Part of a small language model's weights: MLP 448 GELU, LayerNorm before each block.
Each number is 50 + 12 x the weight over its row's rms, rounded and kept within 0 to 99. Layers, rows and columns count from 0. The size before them is the row's rms in percent of the matrix's.

# down: layer 7 MLP down (transposed), 448x128, rms 0.0927, rows 225-324, columns 32-63
# up: layer 7 MLP up, 448x128, rms 0.104, rows 226-325, columns 32-63
down225 111:60 41 37 46 52 64 54 50 42 57 31 63 44 50 57 53 53 51 39 48 45 51 36 61 41 57 38 54 43 40 34 52
up226 094:58 33 64 43 53 51 44 44 53 35 46 31 51 70 47 46 46 56 46 52 52 40 51 42 68 57 11 51 71 45 76 56
down226 093:49 56 56 55 73 61 52 53 47 58 62 55 49 49 47 31 53 47 67 57 22 55 62 54 49 72 63 57 44 43 42 59
up227 089:38 50 58 46 54 47 71 70 56 82 49 44 38 64 50 38 64 47 36 41 59 62 46 38 51 66 63 25 58 55 48 68
down227 100:45 51 57 52 40 39 24 41 58 33 61 48 40 55 42 29 53 55 49 46 57 48 35 71 42 38 28 54 62 50 40 56
up228 112:25 54 42 54 69 47 47 45 46 54 28 42 21 56 49 41 45 66 20 48 40 48 42 33 68 49 48 60 31 58 53 49
down228 113:53 54 54 56 61 52 50 53 48 32 54 63 57 77 72 38 53 76 39 38 51 59 39 33 27 53 53 51 46 72 31 91
up229 101:52 55 64 53 48 43 61 42 45 40 73 52 64 37 20 49 43 42 44 50 44 57 60 78 64 45 27 43 50 71 81 54
down229 090:53 68 63 67 67 45 46 45 37 53 26 38 47 38 45 36 62 37 52 46 54 51 62 41 37 57 63 60 52 59 66 54
up230 109:61 32 27 35 63 55 42 37 44 62 41 49 27 30 41 31 46 55 37 67 58 49 47 24 47 52 41 50 76 41 55 58
down230 101:25 42 49 57 66 60 55 76 37 56 45 45 35 47 55 63 53 35 62 79 40 63 58 47 57 60 48 55 33 69 52 46
up231 094:67 54 41 53 50 68 30 44 43 56 40 52 60 35 71 38 55 43 38 58 59 57 48 33 49 35 42 72 71 54 59 55
down231 092:46 47 64 31 50 44 65 46 35 56 45 48 47 38 41 67 41 57 59 30 61 46 31 40 45 71 58 64 51 70 32 57
up232 092:70 65 44 42 65 58 47 30 40 53 33 31 49 55 49 51 42 59 58 53 56 54 42 58 68 50 59 56 70 64 55 41
down232 094:32 76 51 63 33 32 62 30 67 60 45 42 42 53 58 42 69 54 40 59 54 42 37 59 47 55 50 30 39 33 73 72
up233 102:51 53 99 47 35 58 57 61 46 50 43 51 45 43 48 52 55 46 35 47 35 49 37 53 55 42 50 32 35 49 44 36
down233 107:48 55 36 35 31 35 66 41 69 52 54 51 67 45 53 52 46 72 43 64 67 54 34 32 59 70 26 65 63 38 82 53
up234 108:46 72 56 67 41 24 40 43 49 39 57 53 84 21 41 68 57 66 80 40 43 50 56 48 45 58 55 45 53 37 52 54
down234 102:44 48 51 39 37 42 52 62 59 37 57 59 30 55 44 72 67 49 51 43 29 52 63 39 79 49 40 38 30 56 41 30
up235 107:59 71 24 59 62 56 47 73 67 37 33 47 54 51 51 55 36 78 46 59 58 40 62 57 52 61 54 55 48 65 65 63
down235 105:48 52 52 42 40 66 53 67 50 43 39 34 44 47 67 55 61 34 44 37 45 76 63 54 46 32 50 42 54 60 41 56
up236 104:76 52 36 71 59 39 56 46 44 54 64 37 40 36 54 40 28 59 34 43 50 60 44 33 69 60 70 59 55 45 49 70
down236 111:37 48 57 56 66 55 38 42 58 46 46 34 59 59 41 41 63 60 50 58 45 40 37 45 47 80 61 73 63 44 29 44
up237 103:32 29 50 45 46 61 55 66 46 49 45 56 53 44 66 46 42 44 45 48 57 49 39 54 75 41 44 58 54 44 44 36
down237 110:76 44 37 41 33 25 41 48 46 37 54 62 33 54 46 49 64 59 39 58 51 50 66 67 60 64 43 33 58 50 52 36
up238 101:43 43 29 50 38 35 48 59 69 51 51 51 58 26 52 42 47 54 56 68 46 43 34 54 68 50 65 46 69 36 40 48
down238 096:56 46 37 66 79 50 43 54 25 16 57 46 53 61 37 53 51 47 58 25 43 34 61 51 37 58 32 52 42 57 43 38
up239 089:63 50 49 41 54 72 66 38 58 46 56 87 46 37 61 55 52 43 31 51 50 41 66 34 54 55 45 33 60 51 44 47
down239 088:78 38 46 57 47 56 61 45 52 63 61 23 32 59 65 70 43 40 38 47 59 65 65 65 29 64 57 53 57 51 51 44
up240 103:55 42 41 40 55 59 43 62 46 20 39 60 54 45 46 54 38 57 49 42 78 53 46 42 48 40 49 52 37 67 46 52
down240 097:76 46 68 53 61 45 35 47 61 35 67 54 44 45 35 59 42 45 40 58 54 64 32 35 59 41 50 56 41 51 49 44
up241 102:76 54 57 63 40 42 50 33 56 34 32 36 46 26 36 73 57 38 30 49 61 45 37 62 59 35 27 47 54 52 48 43
down241 109:48 70 42 42 60 39 60 46 76 46 56 32 56 63 39 50 61 50 58 32 45 32 52 52 41 57 49 22 44 51 53 54
up242 082:31 40 52 50 40 42 27 49 59 50 48 47 36 38 57 61 41 59 60 42 40 56 70 51 59 23 48 29 56 46 42 54
down242 094:44 67 63 37 37 63 43 52 42 42 48 50 68 54 56 48 62 53 46 60 30 52 28 51 66 59 63 69 47 43 47 59
up243 104:35 25 44 36 48 29 54 48 50 42 56 47 24 39 45 46 71 42 23 71 38 44 59 49 51 48 38 39 33 69 41 39
down243 120:41 62 62 48 47 63 28 51 66 40 29 60 38 57 78 36 61 48 60 62 31 34 58 48 66 48 42 46 45 60 55 54
up244 095:47 68 37 67 53 56 41 49 39 44 83 43 67 34 46 40 75 37 64 45 54 53 54 58 56 44 69 47 54 92 43 41
down244 090:64 49 47 57 44 72 51 57 65 60 20 50 26 49 54 47 45 65 61 58 51 54 52 80 56 44 56 61 39 44 47 58
up245 101:39 69 28 60 50 39 50 42 65 39 55 72 40 25 48 36 43 44 51 48 46 49 53 37 59 65 47 60 67 27 54 50
down245 105:44 38 55 50 37 63 56 58 53 35 54 44 54 62 27 39 41 46 27 34 37 22 47 52 59 56 54 51 42 50 37 32
up246 080:38 45 35 37 77 45 57 51 35 45 55 40 31 47 65 45 76 63 48 52 45 31 47 54 67 28 39 42 36 46 42 41
down246 085:57 33 72 67 26 47 42 40 59 38 48 54 74 43 49 45 40 27 56 56 53 85 45 53 37 48 58 58 55 58 67 65
up247 099:60 35 65 51 41 55 58 39 45 58 29 54 48 46 70 67 46 49 34 49 44 33 45 43 53 51 59 51 46 64 42 45
down247 111:54 60 30 85 48 56 51 26 61 30 49 59 55 48 56 17 42 65 43 48 41 48 48 60 39 59 45 46 54 42 48 48
up248 095:54 41 31 50 72 30 30 38 58 53 61 45 42 38 41 43 51 38 40 45 41 44 64 62 60 40 54 47 63 23 54 49
down248 091:52 32 60 33 45 70 55 62 32 49 40 02 69 39 65 56 64 57 61 47 47 57 52 28 57 64 57 47 50 67 55 48
up249 113:55 44 53 27 36 30 53 56 34 29 48 72 56 51 46 45 62 44 61 46 58 42 48 51 49 44 69 74 51 48 48 20
down249 118:44 46 62 54 51 63 51 23 52 43 52 52 61 28 57 54 45 68 50 31 59 49 60 70 62 55 45 44 32 55 30 45
up250 108:56 51 51 62 33 57 54 41 51 51 69 63 57 53 55 20 62 56 55 50 54 50 38 58 54 54 60 39 68 38 65 39
down250 108:55 69 51 33 44 65 47 47 64 34 42 51 48 59 80 53 45 65 65 45 34 65 77 69 55 59 58 41 46 69 57 37
up251 084:59 67 54 72 41 54 67 35 40 63 72 45 56 59 46 60 61 55 40 45 50 66 61 74 53 39 58 42 44 47 31 62
down251 089:49 47 53 47 50 56 49 54 59 53 48 42 32 47 35 44 62 45 68 61 58 50 54 40 70 40 53 30 58 37 39 48
up252 101:45 56 54 44 57 60 39 67 49 23 68 51 54 45 56 43 53 64 55 38 61 53 56 65 52 61 54 59 70 31 66 39
down252 100:54 36 64 67 49 52 30 61 67 55 66 39 57 63 32 45 49 51 44 64 43 48 42 66 45 17 58 30 45 41 48 58
up253 101:40 37 42 60 41 28 67 32 55 52 54 38 60 57 34 36 59 69 51 38 51 48 47 35 61 44 31 41 57 50 57 34
down253 095:43 65 29 57 29 50 59 49 37 58 34 45 66 30 68 31 55 51 37 59 55 73 60 35 47 51 67 50 48 54 53 58
up254 101:52 51 45 29 29 53 49 68 54 47 85 65 65 54 62 46 65 51 33 59 48 50 54 82 76 53 37 24 46 53 51 42
down254 105:51 47 52 27 25 53 56 47 29 50 47 43 54 46 49 57 54 18 60 63 74 52 53 54 57 56 42 30 69 68 36 57
up255 112:41 57 53 64 57 54 41 54 22 51 48 30 55 53 40 37 56 61 47 66 47 49 54 35 46 75 25 43 62 46 43 80
down255 105:72 53 55 41 43 58 62 57 74 42 72 43 40 56 68 71 42 53 47 37 52 51 58 38 26 54 57 53 51 63 48 57
up256 104:62 60 31 46 45 34 58 42 62 63 60 49 41 47 52 34 26 28 49 35 58 66 48 32 48 59 61 52 58 58 60 61
down256 103:77 36 45 66 71 47 64 58 68 41 25 31 55 57 64 41 60 51 42 51 42 40 60 49 61 59 46 59 51 41 51 60
up257 098:66 28 48 39 43 44 70 60 51 60 51 42 60 72 63 46 38 51 56 51 64 46 55 46 54 38 52 51 45 44 34 59
down257 105:29 51 33 58 48 59 57 48 69 63 29 50 51 51 19 56 38 48 69 34 67 55 45 46 42 51 31 73 55 56 35 42
up258 086:50 58 61 53 56 33 42 52 49 48 54 44 77 50 32 68 49 59 62 66 46 32 52 17 53 31 42 47 49 60 44 46
down258 093:35 33 48 49 50 51 54 55 46 53 50 39 33 57 58 55 59 54 65 64 33 50 44 68 74 49 54 47 53 58 54 51
up259 105:43 39 38 59 65 42 46 56 49 70 41 42 35 20 50 24 55 48 47 57 59 70 62 30 49 51 36 50 48 47 39 54
down259 090:50 36 54 42 44 56 45 69 58 53 74 53 59 45 44 59 65 44 59 38 40 50 41 57 64 47 53 46 50 56 44 44
up260 101:72 63 41 62 48 39 47 55 41 42 59 50 24 52 50 55 44 28 54 62 46 53 58 79 53 48 57 44 59 48 62 31
down260 112:69 57 45 53 47 68 31 60 28 34 66 31 35 67 47 67 75 52 56 55 63 51 76 55 56 48 52 23 33 40 59 76
up261 102:45 37 53 48 49 52 68 37 59 44 56 48 55 39 37 59 55 57 48 56 54 50 66 52 49 40 47 60 68 51 52 50
down261 099:45 54 41 50 38 69 71 57 55 49 46 43 44 33 52 49 43 35 55 61 44 49 36 42 55 46 44 58 52 59 29 56
up262 107:41 48 52 38 55 50 50 47 69 65 41 58 61 47 44 56 45 61 51 60 56 73 52 55 36 40 49 54 66 42 93 53
down262 121:42 65 63 39 30 50 45 34 37 40 55 63 35 54 57 55 24 40 61 57 41 76 48 49 56 49 56 59 63 55 51 44
up263 115:46 39 45 68 64 63 25 61 58 49 50 32 49 49 41 44 37 50 36 52 28 52 49 42 50 67 29 50 56 56 51 41
down263 118:51 54 49 55 46 79 46 46 48 45 38 40 58 52 49 36 55 55 23 63 18 52 63 61 56 51 57 54 26 62 21 57
up264 096:43 47 45 41 60 37 43 66 56 66 42 48 44 56 45 24 54 46 37 61 55 55 37 48 34 46 60 62 41 62 37 33
down264 101:36 70 25 74 59 49 43 21 50 51 40 51 46 64 51 22 69 60 38 31 43 44 57 55 53 46 65 71 53 39 51 69
up265 103:41 53 53 53 40 35 27 67 57 55 56 30 54 52 46 65 58 39 42 45 65 58 43 42 41 54 47 32 41 47 42 53
down265 102:41 40 49 67 67 44 67 55 59 42 62 34 59 39 35 53 64 72 33 49 57 48 43 49 61 35 46 48 40 48 67 57
up266 098:49 53 44 49 37 42 55 55 56 39 51 46 53 49 61 35 80 52 30 74 40 51 58 36 33 52 48 46 47 45 44 53
down266 100:60 59 66 55 33 62 49 47 61 40 70 63 64 66 70 35 57 51 63 50 62 59 45 48 44 45 47 41 31 43 35 73
up267 105:47 78 30 56 40 58 58 52 51 51 30 40 23 40 55 57 57 32 48 31 51 52 50 57 65 51 58 51 32 36 47 61
down267 106:38 52 69 42 39 71 23 56 54 67 61 48 38 66 50 72 38 56 54 36 64 52 51 48 45 38 50 50 50 51 43 24
up268 100:34 60 51 55 58 32 56 39 34 45 59 65 50 23 50 59 41 40 47 65 56 53 58 58 82 65 35 10 41 51 75 65
down268 101:46 45 46 24 60 65 46 53 48 60 56 52 68 72 60 67 46 66 76 64 80 43 31 44 47 42 71 65 41 46 53 64
up269 097:49 57 50 62 62 49 56 64 57 55 54 51 44 36 59 56 67 36 55 44 52 61 58 32 52 57 26 34 45 56 61 45
down269 101:61 48 49 51 39 56 48 50 47 51 52 31 51 57 19 52 52 42 41 44 62 56 63 56 62 66 45 48 43 66 26 59
up270 109:46 50 48 66 45 53 46 47 51 38 50 44 58 56 45 27 46 36 42 37 42 51 55 41 43 64 60 26 51 32 45 54
down270 092:28 66 37 70 38 42 63 53 65 49 58 61 53 49 49 47 36 54 79 52 64 33 48 61 37 31 46 58 43 49 59 38
up271 104:55 21 61 69 41 30 33 65 37 34 45 50 61 44 57 35 16 56 67 57 44 58 58 45 44 51 45 70 69 51 46 43
down271 085:51 54 56 49 88 73 50 58 50 30 53 29 40 42 15 70 53 48 57 51 48 55 34 36 47 52 39 49 45 24 38 68
up272 094:81 66 61 50 58 48 63 52 43 45 62 44 69 68 46 47 43 49 30 54 47 63 31 44 47 48 45 61 44 65 51 69
down272 102:38 59 51 53 47 54 63 46 60 50 53 63 31 51 56 65 69 28 77 38 43 38 58 59 47 44 45 47 40 43 55 62
up273 106:33 22 29 54 54 28 42 54 50 40 38 58 51 38 55 40 55 52 56 47 64 54 51 51 42 58 48 32 58 60 39 18
down273 103:42 43 46 56 44 51 49 69 45 54 41 45 79 65 71 59 69 44 39 64 40 52 51 27 50 43 45 28 58 62 30 52
up274 101:33 32 46 29 47 60 41 61 48 69 50 60 40 56 33 55 67 72 45 34 43 45 44 40 50 62 72 61 65 66 55 62
down274 096:40 51 48 53 33 56 70 28 53 55 61 31 39 39 38 51 36 53 44 63 25 70 31 57 45 62 39 75 44 53 44 41
up275 100:46 39 39 49 42 33 50 55 39 57 65 61 44 24 39 62 55 37 48 41 55 54 62 63 39 57 43 62 68 63 30 54
down275 118:68 52 64 48 74 39 60 42 47 55 52 45 42 33 49 50 56 53 54 61 43 33 53 38 48 34 50 80 37 45 62 66
up276 095:40 49 56 30 38 24 52 40 48 49 40 61 66 52 47 60 31 47 51 44 61 57 60 68 53 45 50 35 59 57 55 55
down276 100:22 27 52 67 67 50 74 71 55 47 61 72 55 59 46 42 62 48 47 59 78 46 49 16 42 40 52 40 46 65 53 49
up277 089:56 54 51 47 50 58 55 35 60 62 36 38 55 39 36 58 53 57 51 58 47 70 40 48 44 39 41 27 32 60 53 42
down277 097:54 58 74 40 56 46 45 27 40 33 51 50 59 40 42 29 48 42 46 44 59 30 66 56 33 51 44 39 81 81 69 51
up278 114:44 57 44 59 37 62 54 64 48 35 39 64 57 23 42 42 63 60 32 61 66 39 55 61 51 51 57 40 42 48 50 36
down278 109:33 60 39 76 45 53 55 45 71 46 69 70 51 43 52 44 36 62 70 37 44 70 50 53 64 43 63 44 83 38 41 45
up279 093:74 60 57 67 38 41 55 45 55 56 66 56 56 33 63 41 55 73 61 61 51 55 36 43 25 46 61 38 39 54 29 43
down279 099:44 45 53 41 58 72 60 57 70 53 43 50 40 55 62 50 54 44 43 48 26 53 44 51 51 48 55 57 53 40 36 56
up280 103:59 55 61 50 58 51 54 30 48 58 58 50 54 51 65 51 65 48 54 56 60 44 39 43 59 33 46 39 28 43 52 31
down280 105:48 44 46 42 28 62 78 65 47 55 36 76 46 70 50 59 45 53 61 24 19 53 46 50 52 37 47 46 33 54 52 55
up281 088:75 70 42 68 59 34 48 57 43 59 53 32 54 58 13 66 62 43 47 52 39 32 62 57 32 37 53 30 43 41 40 46
down281 097:38 56 62 48 61 66 40 43 39 45 49 48 48 45 86 27 59 45 28 53 40 30 45 55 56 68 53 66 53 69 59 44
up282 103:51 54 87 37 59 65 57 57 39 41 52 44 45 49 36 44 49 49 39 54 40 65 21 69 65 48 33 46 53 49 40 49
down282 095:49 65 55 63 48 48 55 48 49 43 59 66 37 37 42 58 55 76 45 69 31 50 54 44 51 66 72 43 63 32 49 59
up283 096:51 48 46 35 63 79 40 46 44 53 72 38 57 34 61 30 35 59 50 44 52 45 55 53 46 39 22 42 65 42 61 52
down283 100:37 44 47 50 53 59 37 59 41 68 47 59 48 49 55 71 23 49 46 41 43 74 53 68 38 41 57 51 41 55 62 40
up284 093:46 64 69 71 60 52 24 52 37 39 55 31 55 38 44 35 44 74 60 55 37 74 49 39 65 67 46 21 71 49 56 60
down284 098:43 41 41 36 53 44 74 30 38 32 51 48 44 50 63 50 46 51 57 48 64 53 46 48 48 40 76 73 63 56 58 60
up285 108:67 59 58 40 43 69 44 66 53 39 43 44 39 31 38 39 54 53 39 44 58 45 60 59 33 49 38 54 61 49 34 40
down285 098:67 27 45 58 39 49 55 31 57 39 62 59 50 65 46 58 36 51 68 43 40 52 51 61 52 58 59 58 44 53 43 47
up286 095:59 66 39 59 42 47 41 46 65 63 38 42 49 72 64 47 43 30 37 40 65 59 49 58 51 40 63 34 53 44 39 42
down286 099:53 41 42 55 73 39 50 54 51 59 53 60 27 67 49 52 49 66 57 60 54 24 55 55 41 57 42 35 44 36 42 73
up287 108:47 54 39 50 46 42 60 59 65 66 59 40 68 46 47 48 29 42 50 54 60 40 58 56 31 71 52 49 55 70 60 29
down287 110:61 40 60 45 50 59 60 37 33 52 55 37 65 50 47 53 55 66 50 56 34 32 56 59 62 47 53 46 25 50 64 58
up288 099:43 49 42 49 42 38 41 46 53 56 43 39 57 56 38 62 50 67 39 67 52 47 43 56 60 56 34 57 31 49 37 21
down288 082:42 53 49 55 49 41 54 52 42 51 56 44 44 50 61 63 64 36 52 43 41 66 58 57 48 47 46 41 61 50 50 70
up289 105:45 56 46 36 35 57 57 72 56 33 40 34 49 55 32 56 32 51 43 58 35 41 49 48 40 61 58 74 44 49 47 52
down289 110:53 49 42 52 51 46 35 69 45 52 55 42 76 50 50 39 43 52 56 44 72 81 45 45 70 57 57 31 52 54 71 44
up290 102:58 58 53 28 47 49 55 66 45 52 30 43 51 52 56 49 70 59 34 45 51 48 45 59 64 50 66 42 47 47 42 35
down290 103:53 43 43 37 47 52 58 42 38 46 49 82 48 45 41 58 70 45 40 39 80 37 32 44 58 47 35 47 49 52 52 68
up291 110:36 56 52 36 50 42 56 64 41 42 37 44 60 30 47 32 44 51 42 50 39 38 50 40 44 46 65 60 69 63 47 44
down291 094:41 57 55 61 52 40 58 73 28 66 58 69 36 58 73 58 75 40 54 62 49 68 64 43 43 63 64 56 50 65 48 52
up292 092:64 41 44 46 51 45 64 49 48 43 51 29 35 57 54 63 44 49 56 54 51 35 58 47 79 65 42 56 67 56 64 32
down292 094:45 39 68 58 58 47 47 58 42 62 55 41 52 53 37 62 49 42 41 73 42 56 59 48 58 25 49 34 54 46 59 53
up293 100:70 56 84 64 66 52 50 62 56 40 81 45 58 34 58 43 44 35 34 40 70 68 61 47 66 59 63 60 64 41 36 26
down293 086:47 26 41 51 27 60 36 69 37 47 44 36 52 46 72 56 48 43 51 35 57 54 36 36 43 55 57 37 49 53 52 49
up294 094:48 54 59 43 26 42 42 53 67 45 33 34 37 62 52 75 63 59 42 58 26 69 28 40 51 49 53 53 35 39 55 47
down294 086:45 34 52 67 66 68 38 49 32 44 40 48 69 72 60 62 56 53 58 59 58 55 76 28 46 62 49 62 35 65 42 78
up295 097:38 60 38 39 51 33 39 27 48 54 36 67 37 73 32 65 57 31 44 35 42 54 72 47 56 44 26 61 67 61 40 48
down295 096:57 51 51 57 55 27 44 30 72 56 42 47 44 35 60 33 56 67 60 62 44 52 52 33 61 47 60 49 43 40 42 62
up296 102:54 25 41 39 68 45 40 49 52 55 66 43 41 60 38 39 60 72 32 47 55 41 51 50 52 67 64 43 48 56 41 60
down296 103:48 65 59 33 39 44 73 35 46 55 32 50 72 37 60 49 45 52 60 60 57 62 27 30 50 67 49 50 46 55 84 24
up297 104:37 42 55 34 65 32 43 61 46 58 67 53 52 43 26 47 41 50 41 20 38 45 51 56 39 60 41 52 32 49 37 47
down297 108:62 51 52 41 47 40 37 49 40 72 73 38 57 38 41 68 32 28 22 11 34 48 35 53 49 41 56 30 43 67 51 59
up298 089:50 39 65 52 38 45 41 56 51 53 54 49 56 60 59 52 59 62 62 59 28 47 23 37 52 48 68 50 34 44 51 54
down298 096:61 58 32 60 52 59 64 51 42 49 61 71 36 49 44 43 79 43 32 49 38 38 83 58 47 42 44 53 47 52 39 63
up299 099:56 60 36 74 36 39 62 58 55 57 72 38 69 55 35 56 61 52 43 64 48 51 48 62 44 56 65 64 70 47 45 62
down299 106:52 52 49 47 56 44 58 38 50 52 51 41 56 32 37 65 38 37 56 43 56 57 54 32 57 50 50 27 54 41 54 26
up300 094:68 44 41 35 37 61 53 67 61 61 36 56 64 29 36 43 55 58 23 60 41 51 50 48 45 55 66 31 60 24 36 17
down300 102:35 57 58 32 44 53 28 35 32 63 53 71 80 63 36 66 39 40 65 46 49 63 44 44 58 47 46 63 51 47 45 57
up301 103:56 63 57 55 45 60 42 68 41 33 38 29 72 49 33 20 47 55 53 61 57 52 57 72 24 54 41 54 40 49 46 36
down301 093:51 69 48 51 49 48 47 44 43 38 60 56 44 51 36 57 38 50 49 57 47 57 44 51 59 30 66 48 60 61 47 85
up302 106:51 48 59 40 38 22 34 73 32 32 48 42 40 31 49 48 57 52 52 70 47 51 51 55 72 52 63 43 42 53 60 49
down302 107:29 53 60 28 49 21 37 34 44 61 42 48 54 47 52 58 44 22 56 53 76 60 37 43 43 50 56 61 62 83 24 54
up303 086:48 36 62 51 66 45 65 66 81 58 69 71 43 45 59 35 44 37 69 69 48 56 31 66 46 25 17 57 42 64 55 67
down303 084:63 42 32 46 63 40 37 51 35 51 45 23 50 44 66 54 60 60 52 60 44 40 52 72 52 41 68 50 23 27 43 46
up304 071:53 43 37 53 58 41 39 46 49 52 64 58 34 54 33 37 42 46 42 58 46 42 49 57 55 46 49 56 53 47 76 32
down304 064:34 52 73 73 66 47 51 58 26 39 65 72 54 33 33 57 42 57 55 43 51 53 58 40 50 60 60 43 53 56 44 48
up305 100:42 57 30 65 52 39 51 36 41 44 60 28 56 45 59 35 44 81 35 53 78 38 53 52 62 63 47 41 70 46 46 41
down305 090:52 43 76 41 39 28 53 48 58 39 59 68 36 47 43 59 42 63 43 27 40 52 34 55 53 42 55 66 55 42 56 51
up306 096:77 61 62 42 60 62 46 49 57 38 57 55 56 56 50 56 51 59 28 36 58 51 47 34 41 71 58 36 54 46 41 67
down306 094:57 36 69 51 48 19 62 39 66 63 36 64 48 69 57 63 45 47 80 83 30 44 62 48 60 61 41 64 51 26 39 47
up307 087:43 40 34 51 62 58 64 55 43 60 72 59 54 32 40 48 61 45 25 47 53 42 60 58 48 66 59 65 51 29 48 58
down307 098:45 71 64 51 63 44 72 46 61 68 31 56 43 26 37 50 54 39 64 39 70 77 36 28 43 50 55 33 47 48 48 57
up308 104:31 70 35 57 67 44 48 50 63 67 37 30 31 63 46 38 47 68 41 62 61 34 48 60 51 56 44 58 36 64 62 42
down308 107:74 70 55 60 41 41 63 45 40 41 48 47 79 46 45 48 54 45 71 52 33 66 46 42 44 47 69 26 55 30 56 59
up309 106:53 68 27 45 64 51 23 43 43 56 45 40 19 53 44 27 55 32 53 55 41 29 58 47 54 52 52 55 51 53 42 43
down309 112:40 69 57 39 42 60 67 28 56 39 56 72 48 46 47 35 46 48 62 48 50 37 64 45 28 40 59 56 51 54 54 43
up310 100:47 21 27 60 46 54 34 68 54 41 53 48 57 61 38 43 47 63 62 61 38 58 42 75 62 90 40 69 78 59 39 45
down310 102:58 46 60 65 69 29 44 41 48 56 55 50 38 46 37 49 50 60 45 61 46 51 52 38 45 36 51 35 23 45 72 52
up311 086:47 60 60 70 40 57 54 35 36 63 47 33 63 57 43 46 56 42 68 57 35 66 31 50 52 36 49 49 32 50 54 59
down311 066:43 48 48 58 35 55 62 45 26 50 44 40 61 58 61 54 57 47 41 53 26 49 45 56 37 60 54 33 41 43 51 56
up312 102:42 46 27 60 48 24 56 51 54 39 52 47 41 69 36 52 42 41 42 52 50 38 44 37 56 72 43 34 56 42 67 43
down312 092:69 48 44 60 42 25 71 47 42 48 40 43 57 39 62 50 50 51 74 58 54 65 59 65 42 19 41 67 44 51 61 48
up313 100:62 40 79 49 49 63 42 44 60 52 66 49 58 45 53 62 64 25 55 61 44 46 43 50 60 64 65 46 58 39 79 55
down313 097:46 33 57 54 41 38 47 46 45 61 52 48 42 43 59 37 56 54 71 33 48 48 52 60 56 39 30 79 36 63 56 50
up314 105:36 60 68 60 68 42 47 43 47 44 72 54 32 47 64 42 60 60 53 85 46 72 38 45 43 58 53 53 60 37 61 48
down314 101:47 53 50 54 35 46 58 42 73 33 57 55 43 39 33 56 53 53 40 27 63 56 40 28 71 40 62 38 58 52 39 37
up315 111:58 60 68 31 55 21 30 25 26 55 39 55 41 43 59 45 39 66 59 36 66 68 55 40 47 49 35 60 51 44 50 58
down315 119:47 71 25 42 38 63 48 34 44 44 39 73 52 43 71 59 41 57 54 44 46 43 51 54 55 51 27 69 47 46 47 35
up316 094:49 57 73 57 31 61 46 63 52 33 40 43 34 49 43 53 61 45 51 56 56 53 60 68 39 59 37 56 66 48 57 51
down316 096:29 70 09 61 35 40 50 48 33 22 52 49 62 33 52 27 37 43 39 31 63 43 49 65 58 41 39 69 57 46 56 53
up317 089:49 64 32 64 69 33 53 52 50 40 44 36 40 53 23 72 41 64 44 53 51 74 58 33 35 45 54 59 58 50 36 35
down317 099:56 52 50 42 52 60 76 63 40 46 36 57 55 68 54 38 62 50 78 58 34 53 51 45 70 57 74 38 59 44 55 63
up318 108:39 37 43 60 60 46 48 46 29 59 30 59 51 60 21 51 45 57 46 44 39 55 60 40 44 45 58 51 58 66 36 61
down318 132:28 53 46 65 55 47 57 73 48 49 40 46 54 54 41 64 28 42 49 70 39 33 52 51 46 52 48 50 37 53 41 52
up319 092:29 62 49 44 64 57 59 58 54 38 60 58 67 45 47 29 49 44 50 56 44 49 72 45 41 51 35 56 82 51 46 43
down319 087:70 29 51 66 43 51 39 46 54 55 58 39 55 54 60 64 43 34 42 52 50 65 43 52 61 52 67 43 36 66 50 66
up320 103:44 59 55 36 44 52 53 61 44 59 38 63 83 59 83 57 42 61 48 48 48 56 61 66 60 51 54 48 50 60 46 45
down320 089:66 56 44 44 52 47 34 40 45 50 72 60 55 54 47 63 30 45 53 41 78 62 58 41 37 52 26 41 35 58 44 45
up321 100:41 58 69 61 46 56 56 50 69 57 27 52 48 70 48 54 46 92 36 61 61 50 52 47 51 38 41 47 27 39 43 32
down321 094:53 37 25 55 65 70 55 46 19 61 54 43 50 59 38 46 33 43 51 49 66 58 57 34 33 46 92 64 53 44 39 15
up322 066:34 40 48 71 53 57 39 50 47 29 33 47 43 41 54 56 51 53 43 56 40 56 77 59 46 54 42 46 54 54 49 65
down322 076:59 51 50 29 50 63 51 64 35 68 44 44 79 76 64 57 46 35 59 30 34 35 38 38 32 54 63 61 25 42 40 55
up323 090:37 53 49 57 40 62 40 54 29 10 48 51 69 55 53 41 42 65 47 51 44 46 72 31 59 58 57 57 68 48 48 43
down323 101:64 53 63 42 39 58 43 28 54 54 41 58 25 42 41 54 51 45 82 56 54 57 34 51 21 71 53 50 16 52 57 30
up324 091:59 58 70 66 40 53 43 52 57 53 61 42 34 43 61 69 46 45 44 71 44 48 45 44 41 62 61 22 46 45 68 50
down324 099:31 79 55 48 39 37 44 54 43 53 46 54 76 54 72 42 52 47 50 54 52 51 50 61 28 51 60 53 45 72 55 70
up325 091:62 70 35 68 50 33 37 54 72 52 56 42 59 25 56 44 43 62 53 48 44 66 41 39 34 41 52 62 38 66 40 42